Each number is 500 + 50 x the weight over the matrix's rms, rounded and kept within 0 to 999. Layers, rows and columns count from 0. Numbers have three digits each.

# q: layer 3 attention query, 512x256, rms 0.165, rows 437-447, columns 128-255
# k: layer 3 attention key, 512x256, rms 0.166, rows 437-447, columns 128-255
# v: layer 3 attention value, 512x256, rms 0.158, rows 384-425, columns 128-255
# o: layer 3 attention output (transposed), 512x256, rms 0.14, rows 384-424, columns 128-255
q437:499545487526481524520505505471423423521525459489503431539511510528505547444494538520428548496534527447520538482540437509543385455438546483421501540504463461505496478511543466517534545488539511560450537533527459469455476558536457505494450536476559398528524499535538431494597488490476484503543482501407553471450648477498474532468449435415516547427571593491452466552507463587547470591528
k437:528419507455515434453493561484545547412429635543395621386541476499457441546446468459534428544489504458506457484544522503467524517444525452525529517485375532566400502461523541468538414600477579490545527510504476481530501469546540609385403469512460531458522522504456455557442436548423475486586507423440482541558512480443483472540545457469551481466472526516549478527542537492480466421469
q438:436477471534434507562496409501435490517514524424457429502451474427559474489421461502629460484403488583539450550502464515482418445491581587439581488554497548476419347483443429485556507509463478552505441435466540341505416512548486496462522507479491523470581502491541496590530437482561481505433431465476567481471555492469474533503489552540423541468482459500510543638500444521535539562530
k438:470488487446526541471480503497484405550413505454630490537488483449518602485445497455390484574440495511544480440545434505526492548454423509466555454522565431471560613419553520467558517534452484486527480425641494492512555431573530543471443468474479484593504516459481494478540411514443486505645547517475526539512397535576557594496510475495556465495537446385512496515438539495533474598407
q439:475485499364558504500527509461480483461535504494490508459507466438495502517419529536525477494447596612406442453567484553562433467486498443554510476573511460459458543463535460551493448472501542555433568523374548495522474460545493573542429459554425501415479422598490469557506458468555439539445482546537522462535429513491461441470441412478517506474441533559515452620571410570480480484450
k439:495510544509510577571510416476569436577560507476506501482501525522596429582494525543544529481457529401561536529447469528506512479387539448490449556481428526536585453579430481490460467437441447512514553530533432603518519496584483493467399507604543418503507545491456537455427438448397509535498425435484467525436498543544591500436572529493541507480455469509525512465556555500479535556502
q440:518519501528565497561491486613503502461555466535448599379487460526557500535476594480467526471566512569493454542506425471474465582423445543556569534493525564566495509492523509515547522529508476532551583462495555542497578581503503481547497554580509433507516464447400557448568487602500500488469478441447432482435491492467420569497455491467503540379578535577561449498473537506488456556461
k440:556491563576528427534520517541457480613490576518585473482527536492560508495472495471416456423485544534480547544508518492446506510547515446528542551537492499441488426424485469476479511434467543526561503565525588498534503498486528430600511423522539478470484478447453462434527415493441546526422570478498525488572373541556583530476475555514532457490514611455434462483521492539484513534546
q441:480553517444464525498637453449469475467576480474575470495498590461473521567538472497564456451601453599479481543451455580451487487493500506441519508548562563474458496593427540468484435420502516502461468616622477586576496453467441529505405499579492422529494528546478452440463467570625576556500506535525545489554442536516501476532534524511469477545547482521491444439400640519516454464534
k441:539483458554516537508553457564548538479433516516516573586504449549542474490412497526494373480488528453427442541540436515522562501641497459446505506411401447490535503412529560522581387536489446506504492440516517479453444451474478553481555465486477504441479467529524540524526502391611515430502508514473517501462514422503423479477453459444608486434456649449540597447506423465538547366522
q442:468468450586480434465496513505364532391423503483557500504576495467425482472528487437502423466483535584481493435446462546459534511492471502531517513491580460571468511522517382495441477411555476449517414478489463490440440438494446639531566527511416504551564551461546528455543508480423538483544521481501513450518477508586440371521505573425549489495575475503467484488514469595526543472486
k442:568515511395531554538590504482497443494552492458454411550484484529500471437517412546508533490574435513558507535499566429496593490619486460527491551476514471532487574605443557575481557569462488439568504470533427470530488584453526474451531552458560425556498579571454525589565571460512490457463559450431450540514488476450529492508502429517405503518494565512502444505518530485523455579557
q443:451550585622509477439555484492429416509467437493434404505451506438537523509537490496408474521430459589507572434455429565471455470576522538408415438507441461519511490534483470435534445497517507600465528380564468543476542510516504480540587473519527456385510488555512440525463471466506557536499496511564554501471521494511447592418518518499540469506406608628519553560459546528552486422496
k443:483490512460466440509490521428473437395475478479551482493532589609489598471511544401474495509561537538552359494547452464539549540520431457453513401502524512531502488563522441579509393444535465488391507539462591488520439513542523442522486397526526476470536505530518406482475478538544518537528522535517512428488393527375419548565486503508491543513417529490458468449500546427518525451444
q444:499555559468501515528521478436449513458501426498443482471498532509453520474553514397479510580467537468478554433465445512493512469445554477430508542435548526441479544492526486442524482455546532426458511456524458561469536450537561443507465541563497508502530567551517520516467560534545458542531492501475511493461680489490490569496457483501570558490554447527465506580520465479453511512462
k444:498438571581567489554517461513507508439537500469528530491520475510511489516463447495510494442404515467515498508517420490481466554526501550530513395387507479467437522478533536493453459499605518546445513531500491436537479460469409518473402419532532621477570617529497469464469552475475619492547474503528538506522522492446529513478468495444467467421529441556543485458493537479498509484547
q445:454484529504469498420524446490573503457552493426474518560584480535519574544514502602514612475517489509520483478472522498561505476631476478505389490536553503499527533476522441492508517558463541522494617488516520541575396436428514461425404423546471508549460531466622379487475458582570522486484450464543479397529470442561589455551482486424491552454476480487572504503446510565471525507448
k445:542440493480536510470480493450462448605555484458519441466468409519475471546505437532559558488484505515548463536469488397494411509551513490531500421561449535595475574493487415483559363470558468364462529592460526547515539474396534549400503460466511451520485533597571480537580571546476398431438456528552464481475540494530514507569482504557507463550503510559515463541488488460475574464473
q446:476436483558461404491519565479520561588514485536543519499524472495461483447509488507511537431487532467474465524515543440489443499448418499483494522508586465430415503461520519465458570509550500549464413478454536545423500476468493486435400581496430515564455496456516531512447542444487526430525400512430546523522502401507579492501452587583503490526501486465480470559500569499556510563522
k446:533521502488505469502518388529520511506506478530494460402534559505558431537455554428575534418414402509454542460461457462483490428414471492472510526426446471446535583492558534503439557590457498481529489448453585396527471486444558488495450521390472541556457507546531438561452523511535495551520605434563406477539501524477488389571543503560399498564400523549541518580511524498504429497468
q447:522563575505516510541475485406422507540453518529561461488475486479486340447380496507482546501459465497417471458453547486531491567498525452496487492432457482484485509544446516502478590566557427437502517471536534507500484517600500491502577462535426461463454488471482534500467501461565521583499463481459481473522491528508489509552523525480540600560460437538498457493496530490460544561484
k447:452569483545588537434442463517502503476577481425510516544464495474445442466477507468575493507495603454538525587436512524541489518460461498526414536447544435402517535474467521498562579506442519518463560516481464441530509481527524430508450429466515591509530535519533480575501508483446510519554525503477541588492497511437524483513476436503515494435440569502430599486484499569558492456494
v384:517465531483551461503481516522459504483506485406490479505495488460508461535522485562462409461469528548499437431578458543472455470548510541534537544564492540492520475486513533522479547497512458548489454497460512479460432451410426603442551564543502481522442415482504521466532512514513528525505515518561584447465414436406516501535539512410457480471514517474466513443530522453461419504480
o384:466538413533407538540507468315533562497566521465486521477568564399480529527468426466443465481472493472475535583485590501507490502521526511468453543487555446452450501480475594491540501571498455474505560490464389423514516579503545399414571514456541594482579589442543488401459464413395465431504527512584493494489526412504500553484536469423461558587520549508452484527498541545566487607523
v385:543463582516501495502547475468557527488526535491439478538393454569543573510547470538474572635493439461526482503504523523514510467542571470521467512524412480489572522502544467526541550486636440559597533494581550503466503465522452483457476546396484432526513513562416449506523546535561509594536576550493514575459506526534483500512573515492555425483541543466477490515470483451574428530403
o385:507472453517511480493418431481597429512517516519387566506478432561480402502563501471648521403468568524542533399474525540433510421536516469499442463474439566596484468618493515549471499455536510527446614485466555501540536560413484532498501472505460459532356461439464547448474435519464539501564464487535486474544565529499572354516439567467483513549451496477487542576503514432513480529516
v386:522485454503525512386478598437459492555480431497515515603415499489533488499507569465378487528501495423508495442454499486477477444548504573502475561565437469526571532424496524510503519494537520558515511515544516498562543466541552524513486477558510482514448490535517513446530506461566446544479460522425463453572476530516498495382566543525431517482544475525554477539417501498487495504518
o386:473576474463534525617492472506448462489529527537573456498509525617449516509558414528560569434498515485549597510566490539584461551551511455487483403465516521497518458489453521442437469507540513535500458523478472509508489474446520437461457568453482499464536451430550447476474473617518469563517515483485560495517506588547523535605486547564536521503499498517486426511542492558595440515517
v387:522462481513518455430531512473501507401551437496475528474430495538596504515504525501521457499525497407499497488495536419467449487508527480448511470548594518456521569510521499469485545474413592530330526489528482412453552485479478535469514506468538529520503463502524478410573477491514506544431610455454465488371512442495563479495456517499560464478464519514529507536392549488570556441553
o387:400462535527450506509585468568467512618517521472463554500541521527455455494535551459525505588453412450488489396465563562549538494413545437494464586395437439502572511505363495654523527550521456492471431593508477415382494479506623584447459583493498529508480486496475462545502497472523424498626526493525466479428479547534429551425589470528471539496523443561466522506598553503513444551632
v388:498451576528555478508522478539555466450444447532507526518561391482531487420483441488552449444510524471412473529515487478565476424483511484434523376558587472540454564517538426512477500485440525456590501516387458494618533569458463489469529404523503534409550465543469544470487533481509473468539499394440497512472550410514554545507558518511515452478455450503532461478563511530495438539484
o388:486526471433469504524512503511470414512367464476495534437425521560527514476477456498490472553509543508576392455475522495486486514459456473590468546413454525529533415507541547565477449403496405562545528532529582505501586457535626525436552483370565571418584513558473441529493500536451401608576515548513485474476534533518513476561435417449575520523596589527429478500473392387583524460514
v389:559553482498487488575571537431501493508490491515416484483477488476507499433494481479575552572533561486472515517518479500516458575476519510461511497466490549528591476449508536574445388485500433469514491518554494481562515477468498500533477478505507503574548497481489489469563489482509449484540459539513482543569541500482591450493513542511409477489487522489528520455530535538484539506471
o389:460461508449533452500572501524437545420551479404456572527499475567512549398509481528495495562487554534502547571531565585535621511454540569563452495467544521475541468537537437500431505467459531480435490506552520558548485476476478446517557507465515484445530496530483549601411454509520544505529478529427418486532491513477519472455541614509547410371466427510459532486559525512476411544534
v390:476490519500463536576468506454597423472496586485558528544579507519509494532589518516410531459449485498479565425382470505611520532472484468558512581582443470504449488502555530392455446485537512496515464531450449502473527508508480580528504465551519538624523479534491523507476507441477563472433471542409536492573584502508448485555507502530424472390536444420426539434523491477493521401529
o390:470485492541547587486459533490527513472502488585416535391473528486481566575492398509499509500496438539525512566482489576555532526500501574505476406375547387495523558516510387481462484452586541598479468490434473478526565531533473386546569530479468524475496483428444374561404462441536443550439505527537392559485424510529479591487517508541608581495514535481488446554449603476532531483490
v391:546506543562496439398524380467525496492525535581513478456479527458455530558491517486460514558562482559584490482564508524440527489416518390527487532576524507455517468604487483522461485450503429549459571484563615604507467499541525519476521548494447485495550560479528447475552429499455571626484478467500449552593490542523408424510531489537408453438501559491434539558523528552540583519582
o391:474533590514518563580497493456519522437520437481493519434498519522586461555538507510464475542488590535541455545372595570449446479539598461479476499458485605518504495578469466513447538540449503526493500532516495409524542495490400399411553559436518467590540463467494598509487548463617531544485434519514451450528500502498595381524499481460464420531539502553506528573472471408488461522513
v392:523568496431558569498466504474462532513583589440464495491446482479497442498513505536506433591458405555445562499521527508530544481565470527506498536453413464509436562481522504529568449565499555489398514462509459489560517503485486534518509619513565531466440456479552564455500474578516527480563502485517495482497524539544424535486500447502503530447544540479484420494462500474546421519537
o392:494615483567447428484446489485520505523449489486455502541495587537499594495581564571486491449533543523460455507578452482478491494507443541439487469499363410509493555521453465478450472510561501521430432519553492539499429571479496522504569498553644435569477500433469455481429577518565472340444561475479507484473497406477495471554453463598535524578445549433438562472468436439448497545438
v393:375563422537523510471428511503498442524539438589483460538460451439512559444533448488477624422554529481503567517541472465376545478538532506465530535523519530423612443487512492434502549501523451515527585455459515506517526496421426561491532476418474407533575446578555490562455594526421511379425513451515435433572471506467541459501472416491533443514430501547545518506400473517572444448511
o393:508440518438570474528571527532549522531363560522595499434471600437537434540364433505482434446465452573529470518476498526556418482603562413531598509591515509494518499407517484492529434489439598391520482518507501513399627482506462462479432459531422390467472423487485611398520493435437443497482571549513525432514503460451460467522567467481481577485509444487480446427530510401512494505539
v394:430539522462542511496531443516503559513439500479408487550445520484430459412484459472478444452411481483439448515542431475535595510530471483525452569619496468433618449538448445396527470580489526510488529481525471423555378552436514548527564496572546513462476468430563451477564464582510547520478534453449529502515457484541494493496559439528592454532539537468509542448521587443610485545511
o394:517571490532534478450528474524539469451415490526580585507493532431585531481465494460410447429494589493512506526454455460588460527567523447427541628526452523453582512456444501504499520395495447593505532505547543554453561464515482529481563490416542474559552501563501528560461457460436537484470462463615587515517416516501439527522460534468541570431556619527495512478545445489578490482519
v395:448453616622486412457560483473452544542508417494549475474408503481507510571530563489490549494506461501537444512473535539548508449465529477554541559457497486491536515441589421559502510458489523418505446487486488520493556463482476460440474488599536546437542478524516513502478519547451545489574540467539473548506519557421489564469620518479541548526521492522464439495450428451533503455566
o395:575593526507569627529466435483351495470494599542418415509442495438433562470559439510525576487393517454492511528547505368486406536494559492513461443557452434504551488551425538504489497497451459441491522499514575524509554523438540581487508570445600506501505533428454490488573439506490494428475570539532523455533453489543418478482497544546601460434530482495521506549488572514394550506466
v396:530427502496507526412456499507534430432584579436413556509482535498489471489404471566463513465483545592503484567447409510524530521477507529449456523577461520504467494535577428530516527515448474504480497559466442533583492595490551505492538505561449437504507478489457487425525428505449565500449575474419579502555442500481526506542504543477484527479624471481532458439541475481386503523513
o396:523567536525517456588463433461449474489560514417559462421565418507486549501554536468473456494563502493390452437497449500577509498441496521459516470545524562494539481493474429476583491511530389477359480445489611478457488460529606527450571492454560506490370497483517478448506506488492560470533430415536572453466523551536525499507464494456466393515543497448532480475427483520555436513426
v397:563519515586546600513522472505491478445480454591484489501626503430443446465500492494484490530451528485464483525502504540595464502495466467483513543508456477535487496509495534494501526528469428508521558488485586503553513455537486547556482548500511489526556494501392537514540532488469470479498576464513536434498475540473540552531410503490445417526592543444516537413504444438455464422490
o397:518464462465439514562532475515460474479380475478476535521536544438495516575416475552429444436473509639415473537533464555566541555502510503562503470525543463531480527503517457537490499540531524523412557445548534424548499485507490482475386507493494511520493418604501422576556437507563467601568423508450488575526536447527492471487549531496494493575471492472574467511507466542451514389501
v398:396456515454569563504492530503544512515504495503502479610486460571500497460545542532546528498495555539524494501451453552469515498563513486526472484482393500484484406484513529539476511499506454475488484527539539533460528482510494583521572630488545448511526531434544492537483655520473514462470598573546450463479450441517582486521534502541535531363622492485440571534440550510479467496450
o398:520391397484501523510553490499531408497462554505574437435483563424434538545511525481573595417478545483559494508533457454542472550444531446519449490474493517629484448495500491487606528517540524524590547464438469522569486482486447516547475525478474487525431449504488462547471383530522520495493493509553496509500522439442572587465551364553451443591411416562521434521450523591571473583520
v399:447455501530484537544556499575572484440468499532526512461568479523591436479554543439411554477449606546458538463503461538534467507574525567430476448456491506547543472547499555457477472459536434587495449497463504603542435501494527479480520515516460507423512567562477495541558398480523550529445490536492536448439605531449468469523528443431474448483556567417511468529470473486396515541471
o399:528576479430546530481387560466551557559485533497535464458514486498521518568507545577611468481388574427534533559509445508424442512485516565605528527546332493459531565468483443603425545541440411511513497521515449529506534461476439530463557536586436500460533472489399546508517529519409464522589414466498616498403445563526509409445556528533541509472481530534541529521437486531507479538503
v400:503512472507509501545437445467536499481509416460472453618551529396494578474477510566449451496631468555548547512502572447489528422565489497482513590472498463486537526568409473542496509475487551461513452503483479608466455453593483525523570579548583482485569474409525511479504524495556498528459487524537515452514447474548632432496504370482558422549495523557450490542470564504491496480521
o400:467496530539530491448474466463435453522520582541503473601511593481570513567557458447458559504484450362538603536558527471444503526445460479541505532403454489533545594437535487516557486556496584570482491430499477530525527481452489530533482505493490540596514538580433498492575532574525394424461509537461588548547480454462467526487521530555418600534604537442511438421469534454512418531522
v401:465543491580497448502471514573464555491502526531448425518520504491538514519505546505539523498530549506497519484501462402529488425462544398454554475550562524513532537489505502538484421465421491507553480510517511526527453515480425437545411485483532465458456504529456388552562505540524513512587527485526528522492524523455482456531527526513567488514508422468505554455512528406518461426454
o401:555554520490504519441510572466567517542497456435507524453435493532412577542502490402520572460539512511487480591524557503395546505550446545523475591452477508555565419582429582466588498404477457505430579476483614477463488475504544529449494477523565511457592433547541555457574479529466559362498454432488501435518569535519501579592587537502509484497485532511514513457475447442441508480460
v402:511514482413525514544497528465501525455406545607429410487448466490543436530480421485422487572534518459518429471497570481553460492488525446480512496505529562521550568448533502461472442486523429506545454547500425567463383387520561551545424514435484489518533499441500435459482481492490430462483497547408477557439589446572429577532530448547430466528473531485545526641549411456436519564538
o402:573552467560609564477554542530520458507518567454478427502422474562457623586447606425518550517432389514456450470512538499456452471471509505567474462456506494538466488536469483581421561563522521535561486446469537490526447516504403455435360525514516525459501495421544519546423522549446520559463603473481469555532401606503596450428499531515470574405492546543508518525495483554539418458460
v403:497420469486515512384461456480513458525515512497521544547532500423537545497497423552476433446446537480554469420458481491491500529552493467465457516469528467428512521506496467494492560379503488496471551478451459473484507494589481559531550514487464475520456576491478560495470447528438504472505472504447542495504449445579531499492491468504596486439493493515512539533502522517473451527450
o403:518508514470482458457562480557438626471573473501470516503491546462416519454492486418536465465569536510535484486485489473544555402459625462518654537479473532505503538460583490488363395555448501544538488575427532493426571564442416462536435496437508511529477511500465475571585593447576547427557610519572487505464481516548459419470491520534445570584544450472457418496477575503551478469442
v404:450401489447452459449516565554394502461535622485497486575441492498587461478466455521505535388456600479472552528480473603522518532444471496446538475488523532450549579543566474505549543610553416448487408484461517462418523455542436470487525397552547534536524486486599499550595490504468500606463527401585546523453500558474497453507459497476454433487513536395489400516525474466477499429562
o404:395481484507524523470469592517497490522517491600485518456479481542500469519520553488431480537490509496444411494461470475486516512557542505470491384519471509526540479441488548521482428585498507465447581491503510527498564364608559391500538493583485548449585433462453468447522472504499528435530574514425434474485355494516466401441515494503519505481368503516507584499540546576544545426511
v405:473503458527454502619537469475537554415507554504479490520518528448446494559442458511433420402503488433456522448555474521532522503406541501451509487481566535536542501452511522461553541409552506547465528511480546509507483495498566437455500547432523574593465513466536483574513461490543527480427420565497578507638558458486495525520575480478575519495492556445497536438612464490457464470539
o405:557496542504478451481523473523513447566579450528537527570476378429460455547458404470445484530517463494577517522563553495429527603613476492552543515517392564455502601442446566494601504562458493493512530606449544439473532488552537472481502496574459504641485523607413415607520543535507477574544539473495425451469543544502548475556507522490473500411537509528553607518482530481491470425542
v406:509537542469497456468416473480473508517454400589488506479486441522455389549538508455519462556521504478496523488560583496584551478532561555524522512550475569470483508509509419488520442474556438487501530564456538469537430460492493558466449475506552483369483548519510467500543540517490540482521498486575500457575560442435537433491511516565561520446505553597502577591483469548539488478532
o406:609529517512465512514513556459437433541567499551531498494570563532466484488513445535474437382483494497481457537455538485424476561512455451463487520435480560471492509467389502445509608550497466443531547528516512462520588568422488507549456466437463447548494444392558549472442440543547522519499511457478583484407531408541522512449498489433503440465461521411525501501492509440466526568433
v407:491563504465470514556512518459569500555475481505463464514547518499591547462504438516410525434454470550485520418485435485447489525537532546532503453562486607394561512599479606481461415507523487474520503407493475516478423568472495599535485430473476545460496548500456451481478536534563542463469496492550537535393566525440492472491481466526486403421414470548474499447488574541399483520511
o407:467507569487485468431557490417461564450432500498565532577537506438494485556455570511590535427509560424474533487514498450444489524517515541463522478584571449480558488518488416595512576453481546452450492477461470507519538490481476505508531549503505496529497438481567476511425423489477481533464454463550509481462441507484469515482553443499508529519557497513590483524528609496458485420377
v408:511515508472464511485505422509502480538505538434477467479510529512492483526559531413479455557526531538480432567459557613538503425515530547577552587516474541495476459455545496436553521487534546519465461527549492484541461464538448548542406518535453517482448564424531443530469580434463509524494535462488559529530500453416427575489520512547473522458467484520538580423470550505549535522530
o408:499560460562418462534544514507492518517514535509536540544560480520533627593510482529431505514488449515572471552512481401519487454579520416491540510460512550535487462481556477582591478524509493554455561455469528506567475437430466499507491519394468474506505523493539493538580558456525549435466518486527404538391467498486553489512412424449583542495485422458435490563474486534440422526447
v409:469435505524505508457574443466531495463549508552531394467402437546538512511506512460475580504481480543511493486547542476479489510544501532413587530580550527579566593498467496469502445443539593591531441512500473497544556503541539514541467454421468436454522499517534458505535487541472494523486510594560499468516442493499490499544501502373485488601439458466553444562562449498474556557473
o409:544526499489527494459507516541474492472490471546541471563492457517554494553582578527564534441527496540556496507537404566421502515468550517549511509435372492516559500476446532589491477491530537448539531513551553494418570511408496462449500557576469514502472577426448568533479599468436561506529461496513544554544520635433539516443466451500567462482545499478465446552471455497554474540502
v410:512532468483501532556453506494450501491480439561527457499498473570483489497417547473459532519463485565435457589496520375504481546460462547486535475550519513468425498475583480544515516456540491499474502530545560523448451495523520497558505448583502541510520521461538443499473486420480520604594516584495607530585531462517575483564534480529444539498537484524581479581486528559437596560424
o410:526519511508508483380620567547425446515509485455561445460507536557507465519570592508423497466409423480514413492544548535500497461484513581501414536530467527487557485512525537418463573500466443415498547590412496511604481563506500527443484457460474515438503495498405534505520470472448482552434442576438521621425525543491479487512508527531521414393430576504428453449565502559518502525457
v411:525474505469518431532449459476487471447468473528553540460516507525581533506503497551542510454499541602548580514470490541518496531410535495489503504499496544515428490479514627457554581515388547485526441577349458549554485498540435534506437441563527447476500477525534615480523581528484409550459441475480528478437547550455627521373568510454567491435540502471486413574390460422488530464469
o411:442501485601449439542462479554488529608474548565445438515463536513474633513378473484559544542552453402530539581550493467458465488498465471538526493529432508497525492420465500559490456473428483499425537502496499478422480523494542523512517535476563407471559460592429500589569468490522449508496515505510530591480351514468541561591508480506548467604529521518530508512477478494524498516509
v412:430523509514564498470443461478456512426499522526484506538471419581425537500503483540503555461518526499489485505466557557537583575564409549538440568509575544511474512472528418542474524559494465558469383581462553501505482480567456521523497494482548460466480535514456496547438519549519500518563538541477504523447605497504495475505517460516415652468481613552508479520533520460508416455568
o412:524479464561537568590526597468521458585549519488464481456505517527544504510503552521519511537477619498528470562537557505525469555539476514531464440515346524463499494612493463490497513511592505434528621526469531512510533484375517464506448583451533476445532476535495548499503457388540549490511444525511369531460432520550501517496508480445475448486556567461572484515497478483508445509460
v413:538495555502482531525472493516545477474486567493500466516523471442423558516486477544534575499479510483518416462498505413518469533514481477575516521513510547545498512585554457492578445513524478471479507475489385566438465554488575603533550558485502533502521495483488475569502571490564510495523539494448497472524443507484475492490473483495557466484513475559528469548554517414522552484527
o413:475543500446554470480560495475562458434462569477516639502439601605528503492483498456535483585596567496508401548556529546428535426474483470485447478490523448442477524463491480499483569444428486547587532486501441462504531468519465535546532545471514425504405471605404465480566515514485472446608504506537549594486415501600555520546517490550479531489503541454470542480494477571464453528509
v414:597432409510489481490561603477354515534463582507495504409495536436466507461546488506536514468405410505514513530489463510501602540551517508462530510603492504537537538498544476379509421497489465543464458523484483515522538647495511510599439412518468530513449520574439465525484488554450521501497560477550412468460567552502510474525476477477505490460530526494492483559487638527479484468601
o414:433693495544491516522513545620544384569562511398577558394504391585484546509516513528496507503467551459450503592467431628521487474525474511519477463556570456490410467547489519523524413477475552517480472524540628431441553402539638524506494491503454522553502498473548576420479447391539480429558503471613450549569468525466521494450492432468493412570484440549630472466542437455459546516501
v415:536547513570508473445437511479636541514600567476497481532537502504492537542502588509507524543535497532562546565444594546468474435624507557442535526503580490457480507537440470404566568504528453491462538537481419468555527477556520445519489545602538533471609459491517465590529485550507511460510430495524575581544417604480495469482408512449476466573459458577513544572471578499486471547499
o415:549489436503494437522465436430489534574587467575461465521448480533483455571532495557547501642570463516517537586456564487523555458417536399514610461522409512577483420537557529471459450509522509604583480564435584547506536509435460519527516552435502518466510441553536533464435582554448551493536439560494608469518479523455450447523424541542564504343521457556520431438472459517519459479559
v416:468616473450469493523549575494475488507450498443539590499477531456526511603462552487554460539481485517444481508477519527564569497498525532521499531462577426613481516480507504406464447546533492435492534525571470557466497535527533468518566468547576469556470528473523496531477442513591523544532592467482465474524552500542506492477463489491402450544528509493546404485534522452483469432521
o416:503523479483584467449427484517489464540458534569478507502499497502533473397492397448390469398483503486488472561593500565569507522428474491453536496572551468427465510605541549594489513495478353614430565542446572521485529404578538518506467439565603485517510413437547450530452575457494508527507556547527498600568450512453582523519509524568527515508451429590446510489441518571474497492458
v417:587542458543473561503566483414540542504496477470576401505472442445437489517527562542468510431466581462444583569451490470469526507516491480499535464536521510542479413480465558547548522517476542472406393505475502468583520456432480462602489511480501452455447537509444555501506533538493587504484437503505528471456475485480504491463505502482576462405525523463578528464489471436471515503497
o417:433519554555497434490376457486476535544511526418563571436465556551524641477536443554528472464465477530542424417483469490509403391467525479631523613400502516505453506465472500482536449521531523504513540564466507576452465542450445593480499540624613476510522553579477543473625468524566387478524516402447421442412529527418517529485481471481541484541511576475429519559449482451506486477498
v418:526453514417524464444406436484468501519503500501454498578399550505567546500564506369515547492563485430465482452472423569517450451469494594542493581550543429509521453431506501455525510451453451484480550438525486466514438528503501401527530563463564539480509433489561504481561565601557503509452515464532486463468575459453549432407488482526604478513491478500535560443490489490433516477518
o418:562499474541503486569471403470499494455520587466471541554459562389430454487424370524529556459456545539522451460509530419505455564420475432512491511517583599456606415497496466452551489446439501552495463545526555595433535562504540486531506536560478495522398470416435507517550477508516587475440521466525545492499471617479517424501492500480525445445506519513549542518562556501413524563540
v419:484538461489521489510489534473407477576555525512462424413532498491403509496462470596540445507487482437449474546486576512492497537421486483498479483509499488502458526521549548512465440474460572389435562495528486640490481504503477531453553516452462567444475440487486577438506514467458584463593493465478437487536505484547580537523514450532456422447494482452549422499494555591434527417528
o419:475548578441482577513490468508532427546502415470592541606409450504507525540543547479485505539540510583579446592450554578532472420512462409534426433453585420613447527520491472467549505574472484524485479489497457485403523504547539383483495430577511482551512474478465453550512438555544498486338591494579423486438538497502547538513589424467579560492555539534475554528438472486531496536506
v420:445552488496510510537549475569512509441476549556475407542506601474499438593470544559438514507551490464490402449539524544459554448428518457575525497468534413493601460447500549493499450478503540418491506545501510492529535498551539528370555517386508455528511453424513481485478596516511503519490506486468540496484569508512534653494532523491591514530430471449490542457520527423448542532471
o420:680402506431463515452501443466620473588447511523379556516541408454591477534446473408486507510517440514479542519564453528468570446586469484544455498459556507498504400526490509550390584587410446464544503530453412528479399489478520503491503494521485465458441495494510474537554449554572524470450505493534532438569450482454526483499453539447514516574566541436475607498523446496501496555476
v421:433523528511599547458491450493551551469494545511587452473537437505502538565503502441519511496524530488417482480479500509588544525494486479413480461556532509484510551480456478545536517562541464498447477632514492456464525512478503536461422433571514545663548631488543488506545510500388452511480464480414509516474410542490427511465492540508506501448582543557528451543527490478465545488442
o421:539548502492465490537494531575568501484405463481537519441459521436481490512572432564562473516582503403479501441490543530535468447550457504487538527491490542585558550463551524494478514432605455442451565451561510565565476536465574433513490528505410515453517511396444381527493538515439515479600548570451468560517475532554490414483441541474503485459450515506495544414509498488565447489489
v422:419357484553482525523461548478462513490538530498424452389614429497530519451550509465511527571495393477449359462542557469433520465540536489556512528423440492487496509473460451525469486595532506490499523552442494538468500479497463469457511495426461469597552483633479452550456483462518548335466389515507418519529479541508484402539526513516498471470381512547454438568505445476502511600579
o422:553478499418500471458473521505501442517495503547428562520524587595441487551563483564543455576413566488543491558466478557506513459435436558474519487589475463540484485452495481457460466546433451588473430492437630491553512522359481532456498546531530479521530489501529505533471553494459497619508588599479386482546449499509546461547509428480442438529507556549587443435598540587505393513483
v423:633522452517473511524531474512505563528477524593399570452561442490546437442492529497449557454444495452534474476440437521516473510464567485455464348500518469517495543544449573531536479474550506498548529474494552436515584485526571486454398497500518533441329544424461434470510551418430525417432488443492452436514445547510567717486513486459449439517490484522549529480509509496530442497528
o423:600461433465395528498514497504485474455340524486614509572520463526515405516483559500490501446555445551476427541453524485509581484526553529471472468461580571502491481394529557479495533499520488468564450430526522518542536523500497499541532527529529495477363484473572457476444479557475548566588464448504544504447555554521453558524504581551568545541511565519522538492549538448532523454564
v424:605506435530466495429534521465467470465508470532446416450522392495498482444539497505472501449561484491477545496499492557559490435407506535399378443484564548489462533506482524436495418535470530483497601466463475513565470605459373429528474492517495502518498518551451539470544414489386578579492409483511529520408523519490441434409497416502434457503579506526545547570607493546471454519522
o424:465569513527524527548511543504513539471486459419499546540564532448474498598532540472503495575585585535640461453443564519532570596427494463506549477567482519524507520446462528509501545486571418472459474530550583526413399459441579405543514522519522501482578594525483552446528458521526444589525622492522485432432547575469481473584523523573576462497494355484522519444518428367552481595517
v425:426536505494443505521423487447450426497570534461513487543550546536473522435463368541415447437507550512415512468474477495494473501533531451538569525460621516490528493613512414550581473461538483550432454508504439546540385534509472502417506475518480559445533444572508542574476479443494457461507502473414458439439543519534409551535454503490487519543566513560500512483510446596459505500474